{
  "d_model": 160,
  "n_head": 5,
  "n_kv_head": 5,
  "head_dim": 32,
  "norm_place": "pre",
  "norm_eps": 1e-06,
  "beta1": 0.95,
  "lr_head": 0.00853,
  "final_lr_fraction": 0.1,
  "seq_len": 2048,
  "doc_mask": true,
  "dataset": "wikipedia_en"
}
Each number is 128 + 32 x the weight over its row's rms, rounded and kept within 0 to 255. Layers, rows and columns count from 0. Numbers have three digits each. The size before them is the row's rms in percent of the matrix's.

# v: layer 5 attention value, 160x160, rms 0.22, rows 71-156, columns 120-159
# o: layer 5 attention output (transposed), 160x160, rms 0.193, rows 71-156, columns 120-159
# q: layer 5 attention query, 160x160, rms 0.218, rows 96-159, columns 120-159
# k: layer 5 attention key, 160x160, rms 0.19, rows 96-159, columns 120-159
v71 095:162168116188117142103136077145111093113114108102117152152185161072134143080060139216146115086126139108092109117122122137
o71 090:163095147065169168147126177088091143099159165112155128079111141141136122110135178190113087165161115151120126127088139119
v72 098:129147106099174124133166127104100123078180104135149114096119092130125173100143093163063101120185175144198111140119119100
o72 089:077071137160106109162074110182142133146159084149118147101137073132076095146135109150169138134140126084069139156145063145
v73 096:136145105165114110080129116141162164141082102082179104147132125115109128101162117128154148124136151130124104107163189136
o73 094:080126137082113127155154134098102119078137203187114145172152103174169157154118110171105102135149162073093146122147100133
v74 094:133152108141146107121151119095125125153181132114098170061107169099122134064125133153140141176112132032047068142111106156
o74 087:164148099088050164101151087142122082139106106123153130157117128058101136121167150096141168139126115133159137173142081157
v75 090:132179138172087075103129104127136112139146094132115125149111184088162152142133134144114119022115097123170120111084075064
o75 085:172107129117153121149119132105106125199110097136145141063118132158138103153112158157163100154164149042081133160148157145
v76 085:133108075129152096106064066090135122165147149130165119102115098163120122150135204076167164172160122178093140115133086099
o76 084:135171123111125097114163114086125172107168121091150161126133152169084128111146108179079159133134137116171072088176097109
v77 093:096138118116100134153093160131159185144121175171172184129128152105177122180118110100100151147134095122097130161097119140
o77 096:130164141167164122120112175094122108107109080062125148090174078154095135103148136136152118093107115137150150130097096132
v78 084:187119195122098085142135157133119157141171102163170171134113123100084163105128161086117107104091112197120150149106152084
o78 090:072117075094150201130098083127097109116107141093109098194184139218134149145138107173087080131107135144154124106159115179
v79 098:123080168078090105057108156188192193186130135166139146129176143115173150148091140116102137156132075092156106114148125095
o79 093:147162157167111098110139090053108083127079139105120159144178130190133095158095150156111124121053128174149145154145114104
v80 096:151164165132117096102108136121191152171169135105109066164157182079080161125129140147134177197138102150162111098101096165
o80 092:195131094139106146169154137131117126122118110109154115097144114190136145146087120123103122112097166152162207208172144146
v81 107:101124123163139209148135108087116128125067163120092117132156102104070113143141162148087141109201115078100121151133134094
o81 104:096092125124125089083105142155105109073184072123112129115100058152221127200137108121126150105154116153184118194122149154
v82 088:147134150149120133161085182187116105118118104127128100161116129091127227161138095065201111159152183132118129144174146130
o82 082:100117122170092087078098129071148084123125193092158180107075121115128057199119148124067136136140142126128176127117154151
v83 095:117155090153060159122082189141198170085118116116134120113128088123157188185161078135153156124075126122110097167142164110
o83 096:116124129125188053132140087125155078198127209093078143114145151230139105094137167117054118124179131181140148103141123146
v84 096:143125125140150131125130116101117191074107168123121164120124095127166082078123167106097101207070127174118092213109156099
o84 087:098177092098134137105137133133134095134152074098088080143141144094085148098125136183113116127141111110165151060105087159
v85 096:080125147149145121106146093076110143140115160155089151123165130150136141076094107137099098121150095102071091067225082204
o85 096:159160153157081208141085105153082147114197144146143167102095127102109085163139116089138225147116114138106150135092139086
v86 083:191063091124150134113133109154133159124129127157209167130126126060141173147167161087127153158104077182119153169081178090
o86 089:124151137128143166116133127135122113105057164118094090184140138191118117111064129162131053087088100105136124104136141168
v87 094:131207124135149092101129122126114154111179160116132146070107132156112113144080107200091118124130158156066165156098173206
o87 094:109102057140136133120094151120102145080128113177121173168151110110156106074141138107141155138085107121118120081132133111
v88 084:114125093131070174073121142118112096179171118124142216099117118111162162111066108083107114129161156133183096184113161197
o88 087:135125140129171126153120118086100139100111191106139068154110114114088099119162079120183174123117136162159179121160126127
v89 087:216138104124088147139114118111119089125070069167084126186106152116111072106114106197155109127094128067053148172148120107
o89 088:109152137174151061133067150142133186114150161074151137099143116155122148185161094074161164130147138188160086157141097144
v90 087:155129123169117161148166170130162108151105078152180186126083080094174106095136072143080110124131120103092090103117086122
o90 086:119125111125168093090114093102141116146130220101119125064110141129095147153100143103178141130129174139147140172103141092
v91 093:101139112116162172097164100144155086088147133108132164088127149151173168150110114034144165132129144103142130085113128166
o91 103:102120143102139107173101146197127159147109139129128117138118158064132092128178169139097095045123141130151127144154103154
v92 075:134115111104109114150198145158237128128126156151183152156094119171124144101151122143176120149151162131169125131085082046
o92 087:165124097144174096117120070139103120097083138079084123116119142168143123187152202124116135098102128061139105087166169102
v93 090:095098111123137121139129109092118118128127155180122092168119132163096141157073180153120129142130140138093065160125105091
o93 091:179068096124106124103088152164114106098088107095111110085085132116122188136151107151071135160161166144102102145142120120
v94 092:124112072088138172112152176131143183109120135110084105078212111138089090115167071129031112161129144119139171141100081116
o94 089:167153156091179111124151104132156105144104164195127141163150120161160152180088141091145158122099173094178125135132212108
v95 092:149170098188156080128182126102175132140105110181135125153141134112120180102098126102179158077128118155163108084164173156
o95 091:097101152121089136105092178123127145122139102168111116123144101136041157118145167173116092174062173122132200137098166137
q96 089:133107187123133171194121107108118203118173110156155092163123097156185114107159097145143130145099148170173171086091164154
k96 093:087143173102096135172164182093134102138152181103185111125098073132135125143116075119128161152111109127129167136121171112
q97 096:109100094160106156105099073159144116149129179122132116158167186167138105125104127112145124139149121180138111100160126144
k97 101:148145113083124162125171077175187137163173144099143062142151115194124145126174157074161126144081141182232099167136142135
q98 098:139092145137117108117130126083096136110145180140117111105095119127124167120158147119208161106134143147113149163114097103
k98 108:155166097175148131138170132156082098104164166103134131117100168118139118105106100137164136140154134118142146149132080105
q99 104:126199124085137112121137090165157110106129096053115118123154114178085143140123116092174159094066114152169119117146160104
k99 100:142168119134172045133145076161147122096093162124085136126106150151094088097107135142157147102161149111148085144213157154
q100 090:183166109168156114164113084181132134170109133139091125097176158156124149112134106156146136114170093131123152152135138202
k100 103:118138176099093076186114111149172096127044152044118077118077098139162116117104080125128108126167090198141130103144154094
q101 099:129092123102122194144155114121078136136115134133119104142101098114110068153148145142165102099112187064204109182121160133
k101 107:086193145120112115144103117115167151174166156121104091114106129103123105119075112082120128086132148099125166152084115112
q102 095:141125116083097141117138116128129138094109104083159151106109110166131126148140142138108138176091076114153134081106149127
k102 101:183157148115120150072146145116156118141166128094127087143109186138183060167116165135108124108125097073126116110070154138
q103 104:120157196159128151122155077172093126077105130076134054126069126126079113126113075116109187062125126090192149088136133118
k103 099:135108151104101151092112108133193129087151145102130161123044132133017140148176118083136162094122109117098133106123131130
q104 095:082102142140111119125131140152152176098148000130128075138185170144140170191122160175103115156130180161141136105085103121
k104 097:119083179113120099100137121101150142171153075083117134144150120118151092112152124109172134151127192116136084195119147125
q105 119:151219109089134109103130139088114127140184119182103173095131163126111073132111109111127161173137145081092131135081147139
k105 112:132138131090146198102147171120138158122122128152122141137106150126143124174136193087156155088183149170155099148125098067
q106 106:082138098131142156149146128186170141186137100130118033131122083079131149152135137144180113102116153087140113117140120135
k106 102:073074133155147124156160073136095101169197124118115142057137116149103135048122148131165150070135154117106128083099128179
q107 101:115107148135177131145085125147136178127103094170177141095146118097110118117083124072186151092113143133122072113206124074
k107 103:118114138116095143106117137138118175109080088107174169117104102100120117133099126096131132139182135133110070120144130112
q108 111:119086156127149093080119172161146140079101134114103168122112121125142165128209113092133134110112162136148098134159141134
k108 103:114091116098169104130141165090095097079149111096125164157120125099105065185143135176090168072080182142139081120142109152
q109 102:089110103160121142113133079208092126156107151116094165117119157104133120139134131104100123120155104130136162073107142172
k109 102:104094122061133243167075112163083169145079174137132136133166151103126086162112094141115110082147114136142152063103147188
q110 102:131155181142134149124138145141102126150082145135149135113180110157169138130082152115161075146108111131101156150176133146
k110 104:123128078130182142103160120141097122129093149123155122144170129175112154116125044060149098104186177152129096156149171125
q111 093:142103156137172131111121124122155193160121118136113104113108132065111096139143095132139169129161066106098107050197140167
k111 103:111176172171185127149140120137113183110145146165172084128099153091118090176099128135159169152138110138139142042113155162
q112 101:173122114158163173120115113097092140115172153142180132131128079140110116138151160206131100127091138109153140210126088132
k112 100:164179096130129127146101122115074117154170077135105118151118100130199099162148109088146136114157136128163140087088148139
q113 093:184127143056125137085145115086105137174112084126134155086120128113119146084111157115137099092169147135145188128110107151
k113 105:136116142122104148128157107096134193079176090082080043119131194148162150105121204091100127172159210139159115110139094148
q114 102:105157149178157135139063128157189177125112111125072141102145136079199088170122190097201104081125121102094156228125130088
k114 108:075111150140126151151100118172162034156153129145135114133155163120155101188149115089150129113133090160090127218102104099
q115 117:123142129181130162159155156084122182164122157135150109161131047083142147156141137196082104123104149159089201128158083088
k115 109:159175108126147090150117139101056085089044144140152111116103039136109133124131095178157117094094135147111131102169144096
q116 094:152091199138147146148075116166159127156112156097149114155188132140113113105162139066101138151096150152149088157123131106
k116 105:158112142151164150102091153137049078180091113138115123107177150110081111078144137142092190137112139183128155121129147094
q117 111:144144056136114164103142101140140081213110159122146112146121129133122105116151083162129182089170138121183162083146115135
k117 116:125139087119142155080135109127107144113108124153077094118113071159119158111173102135145116153116119065131101129123175172
q118 104:077147151202108094123140086100125093105098098163065139164137098149100111149153148142176049089135183100124100150125162152
k118 104:113089143203084091129138134153123144094084180149145186133207102159095131182121144097085081143070134164156136191060102110
q119 100:119158060137136113174162116107099169139189106132187134105063088161113105183128077040103146128159132095083092157153106085
k119 106:146113112089074123125103139146129191160165114112126121105111081185147122188053153137115120177094161092080155172136142131
q120 103:163110143111154126089123105057131151095098068117114095086149170072206143157174132108102161113155122126101153139139119130
k120 101:173102125127128111095145152114143115103147105091108140112097154182158144175239100087131147139182143200102149102087076083
q121 100:183129084151115125155115108124079102109090154074089114130172101101086156150105068111108082099154126167099095154188185199
k121 100:126108132114192116076070148170147163146114101124120087111123178187075097143217115077120108090202116154141113198128037137
q122 102:140108153084105108144172093179147162173180153140116104113125143071151160152161112167131143129162096084118120091145104139
k122 105:164108093132134110123195118125200117126108108128107143113068128074094113134156131178212136149113132084142082118164125135
q123 097:143080100149136131130148131143114097167135130155119157137132120117132150157141112135161107074124105154206122150136144174
k123 104:097117177116131157123157134154107093089133157174072140117162164162187115113108127161098086140074155167155100154111173148
q124 103:090151109162093099117151136137142158150223079136160150090145175156161172087091133149112132067102191161163117119053095137
k124 105:127142093112120131178187192135134117140152153133147132179120118104121079103172080108118154156114164077146109132113141167
q125 095:159159092124155140150117108085152118182135105146089142096102103124120132100096202125101126086120175154095217207145155112
k125 095:124199079114157081165144081127136105142140143136119087111073078151142136162086114121150132109106138107125111171173145109
q126 104:127108181118142129140149062147163132172109115120140135117110055129082104134153138098140096095127137136144197147149114136
k126 107:150114117143170090085132157118161084145079105111134101060126129162123142170104215145154073118066127144141159139196173150
q127 098:159136101155150122166189210139112154105174129076124163093122084161147097077170110117132122149144151134137111065186061193
k127 099:104129142188133158117129194129135168113215126120170118159090153053084117103104144147107099149101150162103135102083139119
v96 118:105118131091139031152090166109095137108196130151141052154133135119102182178121156115152104054128118136143123063138146173
o96 121:162153127147045162057152113116101122116145126085136146132097143170134117089159151105096099136099170119124200104125183147
v97 109:148140130112140133136129150130136092128175150183149092131084142141191161128098112071211179171170175074175132051123089115
o97 123:154136118173146072119106154135116115141108123113114164119163119119085085136152138117091107103134037121118166166165124104
v98 108:173147186128181136080116146126203137159162137130078075087162101110045164138131137160142105150146187112216155136113108075
o98 112:154146107135074080147095115198066087100064058184130116144080131167214152133104109108129156099129123122133098110166161170
v99 105:188192175131137154108098133153077107098144139092109124074120118076122154119119138101115133107110107109102142086099155094
o99 113:073111130147127073143179131095122143123138121129134119147138105122148104132116115139109130160099178132076124192140114109
v100 101:130145091063154190166166116113106153088129137178095042119126097089127141126137077216112148082121127118114101119137185138
o100 105:196071106106140104115145163123077079193101146155116146119117137134142153180139139112132099157129174190089120141149179121
v101 113:083078075135042119130125147124173117110135079091133145112134140038100175104141150123120142169160126171172119139113140169
o101 117:122197095097191158170101082156122112084118226154085121153132137188134047121120149079155156076132099171088160165126133038
v102 104:158115112126102150089142102147138144185149126155119157064085136136129133145118148059125160095119171110181141147102175116
o102 111:132114167191134093119139142122114140132110142135141132189158142120157105114093173123112100180188135167062105103094093109
v103 107:105144109191105094128137091136145181170148095087126153117051140149134129093167116122116089162078150225179175098101136107
o103 110:087118064110139129104150138155156122155106075103091125119148141125110145154156126085163142093166185137097099144166107059
v104 105:119128104126102170161117146072154123140113098139079119096140130124096104121109066094143157063115172147129166156180111114
o104 116:113131123159129168117168109165156165113098179114153135117117130122172136144157138147146127137144046096121099032085151154
v105 113:183082115128165159131101146117073185136132151123136080127127119186033125136152130119186156154114079111137165102108146125
o105 112:031089125131071081131097158109123164124086144130054144071130120136208167120134123137103138104120138132094089169113110111
v106 108:113144092117087145171136095136124133154118162164108125133106129149109146192138082154208143134106128105110108189195103148
o106 105:099145128125162112162088151112060107108087137112144158093126137076154105128091120112161162139109135170177160082134184151
v107 109:138166160170069141071120097076159151126186122145105148103061161131122067116102149099173159133117139151118147111157150189
o107 110:095102142115154134121116143159148083150121167178135139093169093109114144109171064146169109139068160125169092126110149151
v108 109:179169149141133150195111137107104213141054140132098106163123116117090159117100142151122123121096123118121149185158179120
o108 111:058098120160133163086189115141170139112180109082124115100083170127119131118139155124175233084116148167151066077102119124
v109 100:116114108153079146107147166138084089150138136117095076147116113186190171170172126095103098126124113182083173141112069110
o109 109:137131152134129141105157138105151127118112094051136057080081169124074131121110111145161103125132121143129102130170093126
v110 113:143175088142112064111159135148114078117141076146166177162040066130191114113134187161144127097104204152095139163183148190
o110 112:159207144084198120098101123139092195144107203111184162092092114108118141139144119146148114146143137089091081131120146155
v111 105:170102086158151141139084085154113131135130139152167117140120118123104160126101118172110186205083104081148161146115134163
o111 107:201128138090140125127119101120147164134123129120123154151144204171150162053128165133141106069138149115140125106152099090
v112 111:118147147165105143147145146108129157145139181111158153147139164156109150076166115167147107124138167103111107160150060202
o112 115:130134171165133135094107158188121163120089085132121052107139106119141101178131121112169090146123138106051121134087121158
v113 107:148099083147097122129146101087151141080123135156181170148168111119177141131105174119148191132097099097070163135214142082
o113 112:096123117135130174142149153162144082184134121100101123120151169183128131044146134139098113081105089156121157107098070147
v114 120:104090103135169226131162133126079143118051096123092180163113131102118205107162125141110134149085146166137159071088095135
o114 120:125099131172092116126115117116194101129063112104127170139132152169145104141124146144138133152092115112132149106170123165
v115 107:121151110160137202164159141156109161134176164110145144149110147114136103148084134183135143094151124059112103063142134092
o115 104:177121106182117095143115133152172087127092169139141059083170175133139155149154107130065111159163131138173152188167114105
v116 112:083100142094123145160150166094131105147138118149155147140170112174167078112136144131149124164117108156151129069086135081
o116 103:145147121135132144136128067155138136123092138093125134116146078165110174203094078128108134159129071134183074103188142140
v117 112:086163055113127150108090151111066098103144152151131147111110115133161125184095149147068077202148156169128112174214109163
o117 113:189098159174159100069137099091090174156173149086125068123066108084120117087146143074133211112160175095094134113174136106
v118 113:126116183148134137155129164111136156157166115088112122115124115191111130101170177155137149235151128159120135095097125131
o118 115:114100116101152123125159072192141088131169138105057102199159112114169142195083102071146169142097095133140074194117123168
v119 106:138152130102090123123126113187103126135150083154093146057122089113120144101065113137091103103152163142164123154109105111
o119 100:083105104074143167145161116113087152160127181097136130166103098156196128106136090150127142144125109154146137116129149156
v120 110:169138111159167086133130074162176101102210068073168120099167101112055196157137103141149128133147100194095145149163129124
o120 117:129158132121069150145160137130121109156109129152145177117094161126099141141154180176084107119122158134105122117116145131
v121 106:168101175105090145130095102160126095151151117058087098124200130117059126129087145124142068087167195146118156121101174119
o121 110:075126123145151087162057112092201125146127082139139164138134144118135131117190126156150116114123130155174128129163112118
v122 113:131098184153132120163185191155084076110119100096150171141117097142087153123108169114198090173163138157153049209132111155
o122 115:102153157088084136121172070068098094150114183115086113097098111130200129099107119091146181148115103085114143093127136111
v123 118:130090141134167151074169127155154091108100150137139147135151159120109082096140162153128146129156159140084121138189168148
o123 112:150162108117113122187137135103123108132132116194168135137135107123107163133104160120091081166133144040122132094102150083
v124 111:165105130122166075147114133122137085154041131106150170106140100164152118119091146113231095148170134140165132169157167075
o124 113:057123124126056175138158177102133085100175151137138141222077149132134166121103164105119096127151155153127150100131126153
v125 108:113134119160164139142178161066170139120194106126098121104177124138167142150140134123146093175068141064092146131067138126
o125 112:130140126102153124138131157147133129121093119135132143121087106109078107162160110078183081137146137163157087059175143185
v126 109:100153109123097114117112129166187067163116155141164103153097156156079191135089144144179104142150141132122140131081148152
o126 114:127084152136145130145079182109083178052143105164059167134140139102214120181142143128045157134121129125108130109108102141
v127 107:103089109125133130069162105130128076086082108028127077145129123101209127110108105074124152142206078161147112155159079153
o127 106:095142143140109141147145182102094155148167189170102131135173086144022100054139129127122134129120121094109152174165120067
q128 085:200097129129108162131136040124143097124123165146151135175098081112097155141178096145155102135115152095142110134101067161
k128 092:140112121086078130121118184134080152069104134134125110133144130101100124109138078120104114157120121074127128134147158169
q129 086:077108096093140162144181142141209155086146135175106143148112084106101178137138178129092112136065149078108149115057152116
k129 088:073113091086081145172144111154173088083076127146152185150176135162117107168097184081139122101063130156130181092133144074
q130 086:083157104115085075144142157037166103135128137099120119103132113063149148106164123082202122171156117094134143081091063096
k130 088:139110118143165103130157042080154096082135160120123161169185138073120112099101158127173164084201095106069092098137086083
q131 107:113130148121078144083093111110098121126117116077158084125083091126074127194181122122119120144114179182161113099116119093
k131 099:160191090185116122097129119183157136134161095095159052159035048139114141117139075098192138168116157152171119125164151127
q132 084:150094168141137151136102167078058147129137184181125159131130132047117172076148110134061139150113177082134135145119146096
k132 088:140139169144168148150149147121070059128106156133125168081087119086117157097177106134130187112109089110125135138076107124
q133 092:149077111119161103120154100138057161094162159151100128119084120096217083152101146092118126118138124131077094146097133146
k133 090:160132139163063165090094145185087142132151153124153136166010131131220104225140141118108169094093136099128111145020079148
q134 088:111057119164137146167137182112130103150174141149167110148133131164124104095120134105163188140093175141097111147181122132
k134 082:133063161099110189090132131084100162122167103168160139167103158153229220103118132157105162182085105144176096100133090151
q135 082:161161141177081118064162127089164104126149097043160167106157099147120086102161121084143161109165125112122111103102150110
k135 088:158141154112087136123111075084168060136101115121134159113058081172144142155101149121119151144117090139076118163096078065
q136 079:137180122091112169100153140095134149104118097094130148151108133116146122109147141104103119146148156107101035091110114133
k136 086:166177171082102105093135140088139103124094063098140102139105175118179207150164110150105155126106099124129080152123130174
q137 094:089113143170100176170054119118135121087175073114115054132133088099141158137176115098132169174192174115118112149110147063
k137 097:175139109196125121110155099157103133092157077079165147163135142099164063097138128144131136104136152145110113139136107118
q138 089:099079132143151065117080098090110121111096125123140104176140055167153174122156134152159091151144140133166168121085166104
k138 095:125151131116138118095140086101111079111114153131083115152065091162114152131222109111082086142148124125182143127086121130
q139 097:098037149139056192117080085093189096131072107166125120164127119143135113118108118141136157152115172137076131097092127114
k139 085:177123173120066134183113099133154176166118080126100117173116138120140102134128168091159146063065147112110111111076152058
q140 093:157153076084124156117119128138123125147101181110159065189095106167171155101102102149083055145148112132122104153094155096
k140 087:101140144074128123134118124115139141124076181110137121132165091179128148158120113140155101180123152187125134129104148111
q141 092:120118157126075155126092163123148117097186101089138151157135148100117111184091165145135188139123135136176097139090126159
k141 083:126087123135098083099126135148138157150179153118188126163101110120093125160073107119179158136130184181141173130052101121
q142 090:134096128140084119118144105076104102100160101117137161133094090131115092138131130135120146145172153143095196182128118164
k142 089:155093148167100119125158144125119181138131094174140115146099127111084124211102133149138093156159098125108218166115166164
q143 082:175171117123196173121158174125134193149152134137063070125091106167105119135150145154137129155115108139143171162116109152
k143 081:173132125179118073126159122165108135153188159134112052130083131093143127096103159114169181130111071204129145088136118143
q144 089:114124122105183111147129133152143158101150125113067137088079174134112176099129131111136146116119138118215080105097103115
k144 082:148152154114108093107129160131136148174142045127129144098060176139091176085184112102148192102069154146159164135161090126
q145 085:109172135143086126095144140145118107080096095093194106060196155153141136134117140158109117141124092160162134092148111133
k145 083:125131128168097125117167150114130090121096114080159144123149176135118143125108146116130092138163116120136130113116094166
q146 091:166126138146094165125117136165075109108134129088097147105102050155127112158138161115091100158119105165127140127127148148
k146 081:138098184103172163058175105155116087147135091121058138167154132093162066194182126105168169085128141134117141126160182110
q147 096:128112066116095081121165107174176168095133096098161145125146142141129108128098129173175111077185105084120118101143108143
k147 083:118060121118109168120144094172160088152117141060192129180110093096072113102149163208136084097139186116123122092130144160
q148 100:127108061197147130108096148095082127156104128109120151073181059167170128072133109123140118125158071118146150135116144104
k148 079:091094123174148193119047103118121088157095135129121108158128160146123171173102091079073143150147085094149126173124103095
q149 085:160185081081090109147109134102107153086157157094088131151122082131118144143103137140091114164098078161112199150113158047
k149 085:120156070120069150130166115150131176134126162073119108109144097177111109151109128119101120112129096109138134163128168078
q150 097:190150156092149088114108114152124151171146089120089076096100184102187109137134116059066117127114055154181137170177132128
k150 083:213109133122131114123105087103083218133094092151068089127132167092174141132147090192074113156171061130105140149098103140
q151 086:062126125201110170132086179048146153142126150128135132085104114141082118162128184078134128143139114119137145109121126128
k151 082:103137154171151131148102116081107092088178143145109107091139138082079118152176134117186123133166091108116175103111097100
q152 091:093138179161062114105100120131154100127054174108120147132183161166100156116175153106086212132127157128094098117128124136
k152 100:080161104196093112100133164113115096085102205128068129130093110149074089054190150152119130037121134140069075117195066127
q153 094:157108125100124209159172119112120198091043065160097124146130120119113157094114112128096064160143063092102109100147185137
k153 092:158136140103142174134168121126157132096098082108165104129134077118170151103136131128130125101110148129117167094197138131
q154 086:117143122098136146109134109140084112101115120135119045093078131157130139114118167156158090096140128096122071105161121159
k154 092:108127129054132102169149129148146083155148120112124104142087139130167118157041159164151128148076196119092086128135097171
q155 090:173147151165122139081130138142154134052237108137073119119139143120148042153152091160115066115143169140107094193176101147
k155 087:146150113095116125094164148126144186165179061103130106107147139171165106152073134113126096180107093134152177121139140142
q156 090:181175162121175118122122120158123120129155124145158119104164115130114101142142121132129104114117061212169121206080144116
k156 096:183161183083093160122133162139118110129085094153102127148174158131119089159134097122092108169148130127158159255105143106
q157 091:080114133086113094130131166130090135154177117126095143093178165093109104103131105141176077138169101087166149121164125130
k157 092:115144108182086129162223071197204150138126112158108130094171128048119187125052168101203156154145145138130108102116141145
q158 093:031101131148100087112142146109113141181116089132105115119144116142096187123139137122065173104127146089115082106141144140
k158 098:068109109161051125118184128099114091151166120132134153123129077085082124090116097164106140059124146059122081095153110096
q159 093:109119120152156131116152085180166149138156149166082155141074162083126143155147175093144137151090055142169142121063121094
k159 088:173125129135135129118210100123205138122160087145120170148094112107128112139103138045171157103098102133140142137117096090
v128 085:122129138143120167094151123107105088109110113132124101107131153114144139103129092048151180156149122125152183150196076134
o128 083:138164106094098105155079151060091184154106156117061146142110188114163098101122179174141098170095118118106144131097097132
v129 074:134169141158117128105084166168071130131107097167134103152095115059105124167129106164077101142122096146073102177156112151
o129 089:112111105177122151137150137170174130116147152123172143111130169157168133164104160096098189117176160175150141136151121103
v130 089:159112132090133043122177144170083102145109132101185116095170072125104121129178128168142123095156099180104124118126149160
o130 083:099110156134133192080114136085133199115147139146064128092160140087167128157154156083145116149143139161121114135151103110
v131 086:155082091156148149127130142140141150144104158132122105159084141121106174093167078116102086149130090084114166166132175161
o131 067:122162098097140111169078155120130109109095143168122151121178123097132135156073130181159147171126130175086150132151122125
v132 084:111153041142156125131113155186127176135108111164128146092093168107143167163137147150074152153138084146147139115128107022
o132 081:109116177108108169086130114159169082133099128074121101131161115139142108134108139102077091084164193180126064157164109181
v133 093:145166126125104140137116133127190084137204163109116159106111154101203157126116137083163113141153091136144143114165172128
o133 084:137051102178135149143059182148112173182131131126141138132150121150094119114135099183100159109097146081192165148162115115
v134 088:068149144141101112190131085121088107074133167146116181120177200151078101190128147154127126059117080077133134120067109099
o134 080:203103139088134122109121141114148159092085079073147083156086107178118129110142106158069062184107167160141130173145138151
v135 093:147124070168139129173126138110214143128181129154115117152128111114116140130179104152174165153062115114112094101133147150
o135 079:142127169120109078118163141191195118134126092115167095112110145152131107105145133068159080120188121141182091169176096115
v136 083:135161124153099178102146159060182118140150132147094117149149096081135115106159136099083109164106138102135160150191103100
o136 074:050110135102115098187074091162070108107088140145134130133129154145040109097097132108178179116115120142091145069073149086
v137 087:149131118097125088167172111163119137124101102159102176079155162144093156135092090129225147154145157126145108121135051160
o137 085:148083127158150136123116201131065147148088086106140108199053095141188136175075159154034076165124114098145137107102150185
v138 092:146167136122190143135159118123152158157176218175156135125203186142145186148106095169111124113155103177082164116117135137
o138 079:114105118130057152114143141096133111107095110100139096111080114104136060155133184221180154130075132144162097169139087133
v139 088:147143140160157160141103162128160125145188155155172131096152092085105149172097106106061122108137186116076035175102211087
o139 078:084121161163078064128133130114168119110117089087126105131089166130138119122111133140146080113126053105223116042105134165
v140 089:099113172160117159075124131147061110106160156172105141142176146164124144109169125137110116089127173058084068135142140154
o140 073:074164091132143072157157094128190150131107115093113094125159084075127105147099097135141091141122103144137147119136076133
v141 080:133137131137165113146158156076089097125121178121100144158129091131096137135195107110101162102072145178094111165125111088
o141 086:077126101105136139104097076195187129076142094143167133123124149109109104136094159152161100160164138098128072093135139191
v142 089:154144120129126141100140122163079047124138116139116110134153123135157121124115123105166142178116126107133102121112141092
o142 086:127126156173126156132143126091115162121121113138186160152032118135099116101102132130107133077113125127125148080086153167
v143 083:067148124083111114121100177096112133159180114152115066159212124178165096099195120145147217164078146083160136154105122165
o143 074:181130076126190130117187113181130092094114158137132154111080156113089098133127167169135116134144076140097146192152165158
v144 085:112129178180098129122146096172169132117126099145148119137191140114161124173103167144096082132112091186150106100074139149
o144 074:124188126162110076130150092088142120105167159121159110058096095168157136131129089073181186097103114112135131161153090108
v145 088:106184116173094100126122113155143050124181179099085124114178114140126179095067132109120179181120120120048107131165160112
o145 092:131148136137108126158085135120117143155092087108129114128068161160127095143155154187118099140183116129189181107068108165
v146 083:157109134126146143092125106159120090110129163192176109121080140113106158159183060138034138175132097178129100151094142127
o146 075:183157151133097097096124183092164131119135083100133123135130111088157101120113148134142054131154105159176126156173102132
v147 091:089147133132119119140075144115128141082182170126127133158056187128082106131123113110115190131085171167154108169128060077
o147 079:131145113106097100175202116192168089141101096134128112090141087167155119121178149181134066140156129110173135145130142229
v148 085:085121080120104096137116097094158141167148096114171153168122174193133166150081091147146092038157117126169181118169073106
o148 081:144102148079142153100105141114112151148092175124088103159123188068106117094199108198131081214116134139157074181129143151
v149 080:117165065165093099136154094064078093153114130074080152124158126198098148183126159168106175102115142129122156129134175151
o149 073:104163144132122157133079097145145166096128116138126156149136120093147148108162096061108115142128143183068070110114077112
v150 084:098200171128126145112124138096143146138146109114064143116090099138133100134177128109143077071095162083131081092145149127
o150 081:104113104121139130121128119174178171165127166155161180117189120140123096128092130125136176110142128153173113167145134117
v151 091:075011099099095122120144111107143084151147120153141098094114148126112110098143115147180125135162126161087135102155118088
o151 083:182108169128116170124157160137054092088125131139120132189118109109120104154154179185097128130101121100107212168133126151
v152 086:105117137071170171156123067201148195103154164173143105150065119118130074142127110110071101133118114165127140124067100117
o152 072:186150105094133051108083121138090106136125154093094158084088123145186098118107098120157148109080126102102127129179146103
v153 095:092135103165125155183147117119139124146161097101141128121109145136138149146161099092116126072153141171090127106211111173
o153 092:133122166101102172112119139124094107126112152164104163200099093199122129162085151150089112141143133101130136099098182104
v154 078:104164146117140142157132121086125151124198188184177112094103115114113162168120137148128108109122155177138129083101145087
o154 075:169110152106117142137218146135168136128112071101138139200146171190149122104138147144110118118141204117130137141155124190
v155 091:113118152129143098090121143160086144127096138138167112126109105072138105092168105169112059155115125139102113130158060145
o155 084:158154113102080181162139121066118151103152156134159145159118118139164119135123183131133194100076100177128129145126137187
v156 087:137142123121169158159111171095092093223080121179148079125132120140134084153161147149111115124145174138174139129177107110
o156 076:093107112096109132120146109106120142064178123107089149107144203124121191120117141109133093162137089148161163098130182096